config.yaml
num_key_value_heads: 6
extras: ["paired heads", "shifted keys", "exclusive self-attention", "value embeddings", "capped logits"]
init_std_qkv: 0.0167
init_std_o: 0.00258
init_std_up: 0.0167
lr_mult_down: 0.7
lr_head: 0.00606
max_grad_norm: 1.0
warmup_steps: 0
decay_fraction: 0.561
max_steps: 4777
dataset: "wikipedia_en"
Each number is 50 + 12 x the weight over the matrix's rms, rounded and kept within 0 to 99. Layers, rows and columns count from 0.

# down: layer 9 MLP down (transposed), 1536x384, rms 0.0262, rows 361-373, columns 0-127
# up: layer 9 MLP up, 1536x384, rms 0.152, rows 362-373, columns 0-127
down361:59 59 48 56 57 79 48 63 64 49 51 22 46 67 40 53 33 67 44 57 50 58 61 49 66 38 52 69 51 51 61 38 63 41 67 35 61 47 74 42 48 64 79 43 58 40 32 50 45 61 37 62 44 48 36 46 55 26 61 38 58 23 60 58 55 49 63 86 39 63 57 41 51 31 32 43 73 64 60 36 50 49 46 38 63 54 60 55 20 40 56 66 56 38 37 13 42 63 42 47 44 57 66 46 37 49 41 46 53 50 62 41 45 58 46 34 35 50 34 50 46 81 32 47 40 57 49 24
up362:41 41 54 64 59 33 52 87 47 54 66 50 60 48 46 45 65 49 35 44 57 47 30 64 56 57 42 46 73 70 28 58 63 66 49 70 30 61 43 54 51 49 51 50 60 70 44 82 53 53 51 65 54 50 78 43 50 49 58 46 58 32 40 38 60 67 76 68 58 64 67 53 60 69 54 61 54 50 65 55 49 61 33 57 35 55 46 61 40 33 50 52 45 32 66 59 50 63 66 43 59 29 52 66 30 63 59 44 52 42 61 58 47 57 38 45 69 76 50 50 61 72 36 48 45 45 53 28
down362:65 58 34 52 40 37 50 37 40 31 39 61 60 20 65 50 37 56 63 45 62 55 56 46 56 44 63 37 66 44 37 30 72 48 47 56 56 19 58 44 44 87 35 50 56 49 49 47 53 72 47 61 38 33 75 64 57 57 61 66 45 52 51 46 53 39 66 31 57 59 46 55 53 55 29 29 63 62 53 45 73 70 57 32 52 45 53 48 40 61 49 40 59 49 43 47 18 59 41 51 44 47 81 51 50 59 47 56 42 56 74 17 32 57 47 50 55 50 48 64 49 50 32 68 38 55 50 58
up363:62 28 42 60 55 59 58 45 49 26 58 49 73 40 41 42 50 32 56 43 51 64 32 54 68 64 66 54 54 61 50 58 62 64 53 48 53 47 55 46 51 42 50 57 45 55 39 59 64 39 62 70 53 48 30 35 20 58 52 39 61 63 41 56 49 37 41 38 40 68 54 55 66 64 27 39 44 49 32 40 43 52 45 58 38 58 47 42 50 45 69 41 68 22 59 56 66 24 58 68 65 53 27 52 23 72 36 66 49 27 33 42 50 36 52 35 57 50 45 60 51 56 62 39 29 44 50 36
down363:56 65 58 52 58 51 48 57 51 53 34 66 37 66 68 55 69 50 42 63 70 54 57 32 37 52 37 42 39 39 54 48 59 58 51 46 58 53 55 60 58 47 59 60 53 48 49 48 41 43 54 49 44 80 62 59 49 28 41 49 25 47 45 51 34 59 55 42 51 39 47 38 63 38 45 48 52 59 49 38 48 33 55 32 50 54 52 50 52 49 45 55 34 65 42 37 42 51 58 61 64 26 72 55 51 27 63 45 52 41 54 53 38 44 53 72 64 41 53 51 39 52 57 69 69 64 46 68
up364:29 66 63 63 57 44 57 63 38 43 49 57 69 47 64 63 39 54 57 48 46 49 53 46 33 48 47 49 58 51 40 79 51 41 52 53 36 58 61 60 47 55 52 51 57 65 54 56 55 38 69 62 55 40 55 62 43 54 43 58 68 53 67 79 32 30 51 45 56 39 49 43 60 68 56 50 71 34 62 25 44 39 47 45 33 57 24 58 60 33 35 59 51 60 51 47 34 49 49 68 41 67 51 40 57 56 67 61 41 56 28 83 65 46 52 39 47 53 50 60 49 52 33 49 59 36 61 51
down364:38 57 64 41 47 44 58 64 43 62 56 49 46 39 60 51 54 46 47 66 63 61 34 42 43 61 49 65 62 54 44 50 44 44 48 49 60 40 37 44 48 47 46 56 44 16 62 42 70 58 37 36 56 57 47 57 41 43 50 61 39 57 54 57 53 67 71 00 51 53 37 49 34 39 52 60 58 46 36 55 70 68 58 40 51 44 49 91 37 50 38 55 50 57 54 57 54 22 42 46 51 69 55 50 60 44 47 40 71 67 54 30 65 49 43 46 56 65 41 46 49 58 55 61 68 50 46 34
up365:57 51 27 45 65 35 60 53 32 52 53 47 52 49 43 23 55 56 49 39 46 69 38 43 52 42 59 58 13 61 54 49 41 45 49 53 37 57 50 53 63 58 55 53 21 44 48 63 61 51 80 61 35 56 59 57 35 50 73 39 29 58 56 49 45 39 61 37 46 52 52 42 76 39 74 40 62 53 43 57 50 64 44 53 43 65 43 60 43 41 43 48 65 51 43 53 45 41 68 53 32 54 48 49 60 51 52 58 34 40 49 56 60 49 67 40 50 48 44 47 32 33 56 37 39 37 52 34
down365:32 49 84 50 40 38 45 54 66 38 60 46 38 49 53 58 40 47 63 67 43 35 63 58 57 61 59 48 79 42 46 59 55 71 47 36 71 38 64 52 35 50 56 48 49 59 56 44 48 43 54 49 51 43 57 39 56 54 35 51 73 44 41 61 53 39 30 41 55 61 51 39 28 55 35 52 32 52 64 51 43 48 55 58 75 45 55 41 34 58 52 67 48 54 37 39 66 55 42 46 43 50 49 58 50 50 39 50 51 47 56 55 34 52 46 53 56 50 44 54 64 49 59 55 40 42 53 55
up366:40 58 45 64 59 33 43 42 58 27 34 54 49 50 49 40 47 64 46 44 53 62 53 46 51 66 57 74 45 45 67 43 55 43 45 45 23 51 38 51 52 63 39 68 36 45 67 55 45 55 32 60 58 77 57 63 60 44 34 38 61 44 30 56 43 32 22 61 58 55 57 61 52 38 63 31 45 68 31 44 60 38 37 62 37 51 25 39 53 54 69 49 61 56 52 28 68 47 50 64 48 69 68 53 38 49 29 49 69 53 31 49 56 50 43 43 49 74 71 44 55 55 38 58 52 54 67 64
down366:49 61 61 56 35 61 34 31 66 40 36 49 51 70 58 57 57 44 49 78 47 57 57 41 61 47 45 37 56 36 64 46 57 52 54 32 27 36 38 55 62 36 64 71 51 56 58 47 53 43 54 26 38 76 50 76 49 47 20 41 80 53 43 45 47 50 36 28 50 43 34 46 50 44 46 45 67 45 55 46 44 41 50 39 42 56 54 44 19 58 51 44 62 60 40 38 53 34 40 69 50 38 55 44 49 56 41 33 54 52 37 22 60 47 53 30 30 54 84 56 51 36 67 37 39 43 46 35
up367:58 44 47 58 56 63 43 62 52 46 61 57 48 46 63 58 52 55 63 38 39 48 54 43 32 41 45 49 58 61 43 86 68 51 67 49 44 48 56 34 37 49 46 49 55 61 36 41 51 67 53 48 19 65 59 57 53 58 29 40 39 44 24 49 48 37 54 61 47 37 41 43 53 58 33 55 60 53 58 42 90 40 54 39 31 38 38 47 56 54 65 31 59 44 39 58 40 57 74 44 65 54 55 39 42 32 42 48 56 61 33 56 57 32 34 46 46 41 37 42 85 21 54 49 65 54 67 34
down367:43 44 50 68 50 32 52 45 71 42 55 41 45 44 66 39 53 52 49 46 51 41 54 32 39 47 40 37 63 35 44 45 44 52 64 46 51 28 48 74 60 40 58 39 78 30 58 36 65 59 51 52 45 49 55 40 59 57 61 60 22 29 47 53 39 58 57 52 55 50 45 48 49 55 62 46 61 58 50 54 67 45 54 59 36 45 32 65 42 72 44 39 37 56 73 54 25 45 47 54 45 43 68 44 37 43 70 39 40 55 25 31 43 47 33 46 64 39 54 48 78 51 50 26 45 38 58 31
up368:52 34 58 54 52 38 54 37 59 51 63 44 49 64 55 49 42 45 46 46 47 62 56 45 48 62 50 48 48 15 48 65 48 49 47 31 47 54 25 37 61 39 60 39 60 46 36 60 46 45 42 59 34 53 51 36 75 44 55 38 47 57 41 45 33 37 60 42 61 36 68 16 70 41 52 58 30 50 57 70 64 58 74 48 73 56 79 44 49 32 67 37 35 52 45 64 38 57 46 39 82 49 32 49 67 64 80 58 51 40 43 37 42 61 44 47 49 62 58 41 63 38 69 45 67 44 51 57
down368:35 56 43 30 44 71 52 52 42 37 47 49 44 32 69 52 56 48 62 51 59 47 26 44 38 65 48 42 71 25 43 58 29 47 63 87 37 46 47 66 45 40 30 88 68 61 48 66 48 53 53 46 58 52 34 38 50 66 39 31 67 32 30 74 55 48 51 52 64 51 44 38 72 45 47 39 50 35 49 51 39 69 41 42 48 65 53 44 53 61 60 26 44 57 33 49 53 62 53 71 51 54 35 44 52 60 28 52 46 40 39 32 65 61 52 62 54 38 46 53 50 44 62 49 30 50 64 65
up369:45 54 59 29 34 65 39 64 83 62 61 44 39 38 60 70 33 28 60 49 45 58 55 66 54 58 67 33 56 28 53 56 67 64 60 39 59 65 57 43 58 59 47 50 46 45 61 66 50 40 45 29 61 48 42 43 57 67 73 62 68 51 53 29 47 41 44 37 46 37 16 64 54 41 41 32 27 20 49 58 71 45 55 46 56 46 66 56 57 58 55 61 49 46 64 53 71 48 57 58 56 55 54 45 44 43 60 45 49 51 45 37 50 43 40 63 48 68 57 59 58 63 42 54 61 41 46 53
down369:44 51 35 73 49 46 38 55 52 41 48 54 58 46 27 50 54 65 38 49 50 45 52 46 52 45 38 46 58 57 44 49 68 49 39 44 38 54 45 64 61 35 58 41 42 44 36 39 50 52 42 69 36 49 41 54 46 37 37 46 49 53 53 49 47 56 36 50 54 41 65 62 39 72 88 28 46 61 67 55 43 50 63 71 65 49 42 48 34 48 39 48 49 56 66 51 56 64 37 55 51 44 49 41 38 55 47 39 32 61 40 74 40 60 50 57 46 24 34 38 50 56 60 50 51 64 42 53
up370:65 54 42 57 43 52 53 27 41 64 40 50 38 40 32 29 61 32 57 39 35 38 41 43 47 36 52 66 38 41 50 48 71 58 55 54 58 60 52 73 41 45 54 73 37 59 60 51 75 30 65 51 44 39 65 56 54 77 58 53 49 66 41 63 38 46 57 23 33 58 51 48 48 55 37 57 32 36 78 42 50 37 56 49 41 61 51 52 46 54 75 47 52 61 27 52 49 52 45 52 54 55 60 69 60 68 58 62 51 77 61 36 48 44 44 23 43 38 61 57 62 41 60 45 43 51 81 68
down370:47 43 46 61 52 57 44 67 61 48 54 45 59 53 56 50 41 53 45 67 51 45 54 50 57 65 46 45 57 53 34 61 33 52 56 49 46 25 50 56 53 47 37 31 50 42 32 60 31 74 53 35 51 40 34 51 42 22 57 46 46 52 47 43 63 55 32 69 52 44 27 44 62 59 56 38 71 35 34 62 45 49 49 49 63 33 67 54 51 44 27 48 30 51 53 48 48 59 53 58 51 44 25 45 47 42 43 49 48 46 40 55 53 56 54 77 48 49 32 35 38 48 46 58 62 44 17 51
up371:48 39 54 47 55 50 50 49 57 73 43 49 69 46 46 60 78 62 62 58 50 47 76 67 75 57 53 67 48 33 65 61 46 36 47 46 54 52 48 58 41 57 48 58 15 48 48 50 41 41 49 36 31 39 47 46 52 32 53 51 36 44 43 75 47 58 68 47 41 59 56 59 69 41 60 46 64 56 59 39 78 71 49 68 43 71 52 51 63 67 49 41 51 44 74 62 48 47 42 42 61 56 67 63 70 52 65 43 38 56 59 57 46 55 48 37 66 32 67 52 51 67 33 30 51 55 77 24
down371:68 30 44 44 38 75 30 54 61 60 55 40 49 40 46 48 59 40 38 21 63 45 64 55 38 49 49 54 66 67 38 47 53 66 32 60 42 41 49 58 29 60 41 79 33 40 41 38 51 53 21 46 42 68 43 21 42 50 55 39 50 60 53 44 45 73 60 54 29 67 77 60 40 41 36 50 48 73 81 46 27 57 53 54 59 54 50 35 58 48 47 45 58 45 78 56 33 48 66 78 62 77 57 45 60 56 23 62 25 56 45 33 41 52 51 25 48 45 42 56 38 54 54 44 60 22 41 53
up372:34 36 70 31 49 56 46 59 47 64 54 37 29 39 75 44 40 71 70 53 55 64 59 56 45 53 53 35 36 34 64 57 61 60 44 76 60 24 72 67 51 66 49 50 52 49 42 75 70 53 50 23 35 66 87 47 32 15 56 13 35 55 58 68 46 63 44 85 42 37 49 30 44 35 55 58 49 34 50 58 38 43 68 73 33 50 57 46 62 52 46 42 36 24 50 32 52 59 54 41 47 41 44 41 57 53 27 66 43 49 51 55 42 68 30 54 61 39 54 58 40 62 73 30 54 50 29 45
down372:51 46 47 50 47 40 34 42 29 45 63 21 64 40 49 34 68 38 48 52 42 60 75 73 43 50 36 44 34 55 62 66 74 81 43 55 50 48 42 24 47 39 29 45 29 61 34 30 34 36 71 22 51 45 59 35 54 71 43 29 51 48 69 50 69 52 40 32 59 34 72 23 76 42 57 48 60 40 72 51 45 21 41 38 75 44 50 51 68 52 69 35 49 49 35 39 61 40 67 54 47 65 18 43 34 35 21 43 54 40 37 57 59 38 42 56 41 59 61 55 72 62 45 37 63 53 46 55
up373:55 42 48 60 76 36 57 62 68 35 54 63 39 49 61 47 54 60 56 46 28 50 65 54 42 49 60 40 42 60 23 49 51 54 67 56 44 58 39 55 43 50 42 54 43 52 34 62 32 68 53 62 35 47 55 43 46 42 50 48 43 54 64 64 60 49 50 48 24 51 69 49 68 44 21 47 46 57 69 52 39 33 52 59 38 50 33 60 40 17 70 44 58 38 41 39 63 42 40 45 64 44 23 55 42 65 41 51 62 60 41 63 57 62 56 50 45 48 55 20 70 43 58 23 47 35 37 77
down373:45 60 53 50 70 58 24 69 55 52 54 54 51 54 58 61 47 42 64 34 66 71 62 75 51 39 46 37 68 30 61 52 60 55 54 58 37 54 43 51 48 43 41 53 34 52 79 42 32 49 53 48 51 54 49 63 56 49 46 52 48 42 54 57 46 80 60 27 56 66 48 23 44 29 42 51 55 62 48 37 35 29 51 38 48 33 54 59 26 54 42 64 59 72 49 50 57 33 56 58 26 61 47 66 53 55 41 50 36 55 55 45 37 67 61 50 47 64 51 52 47 27 23 48 46 39 21 50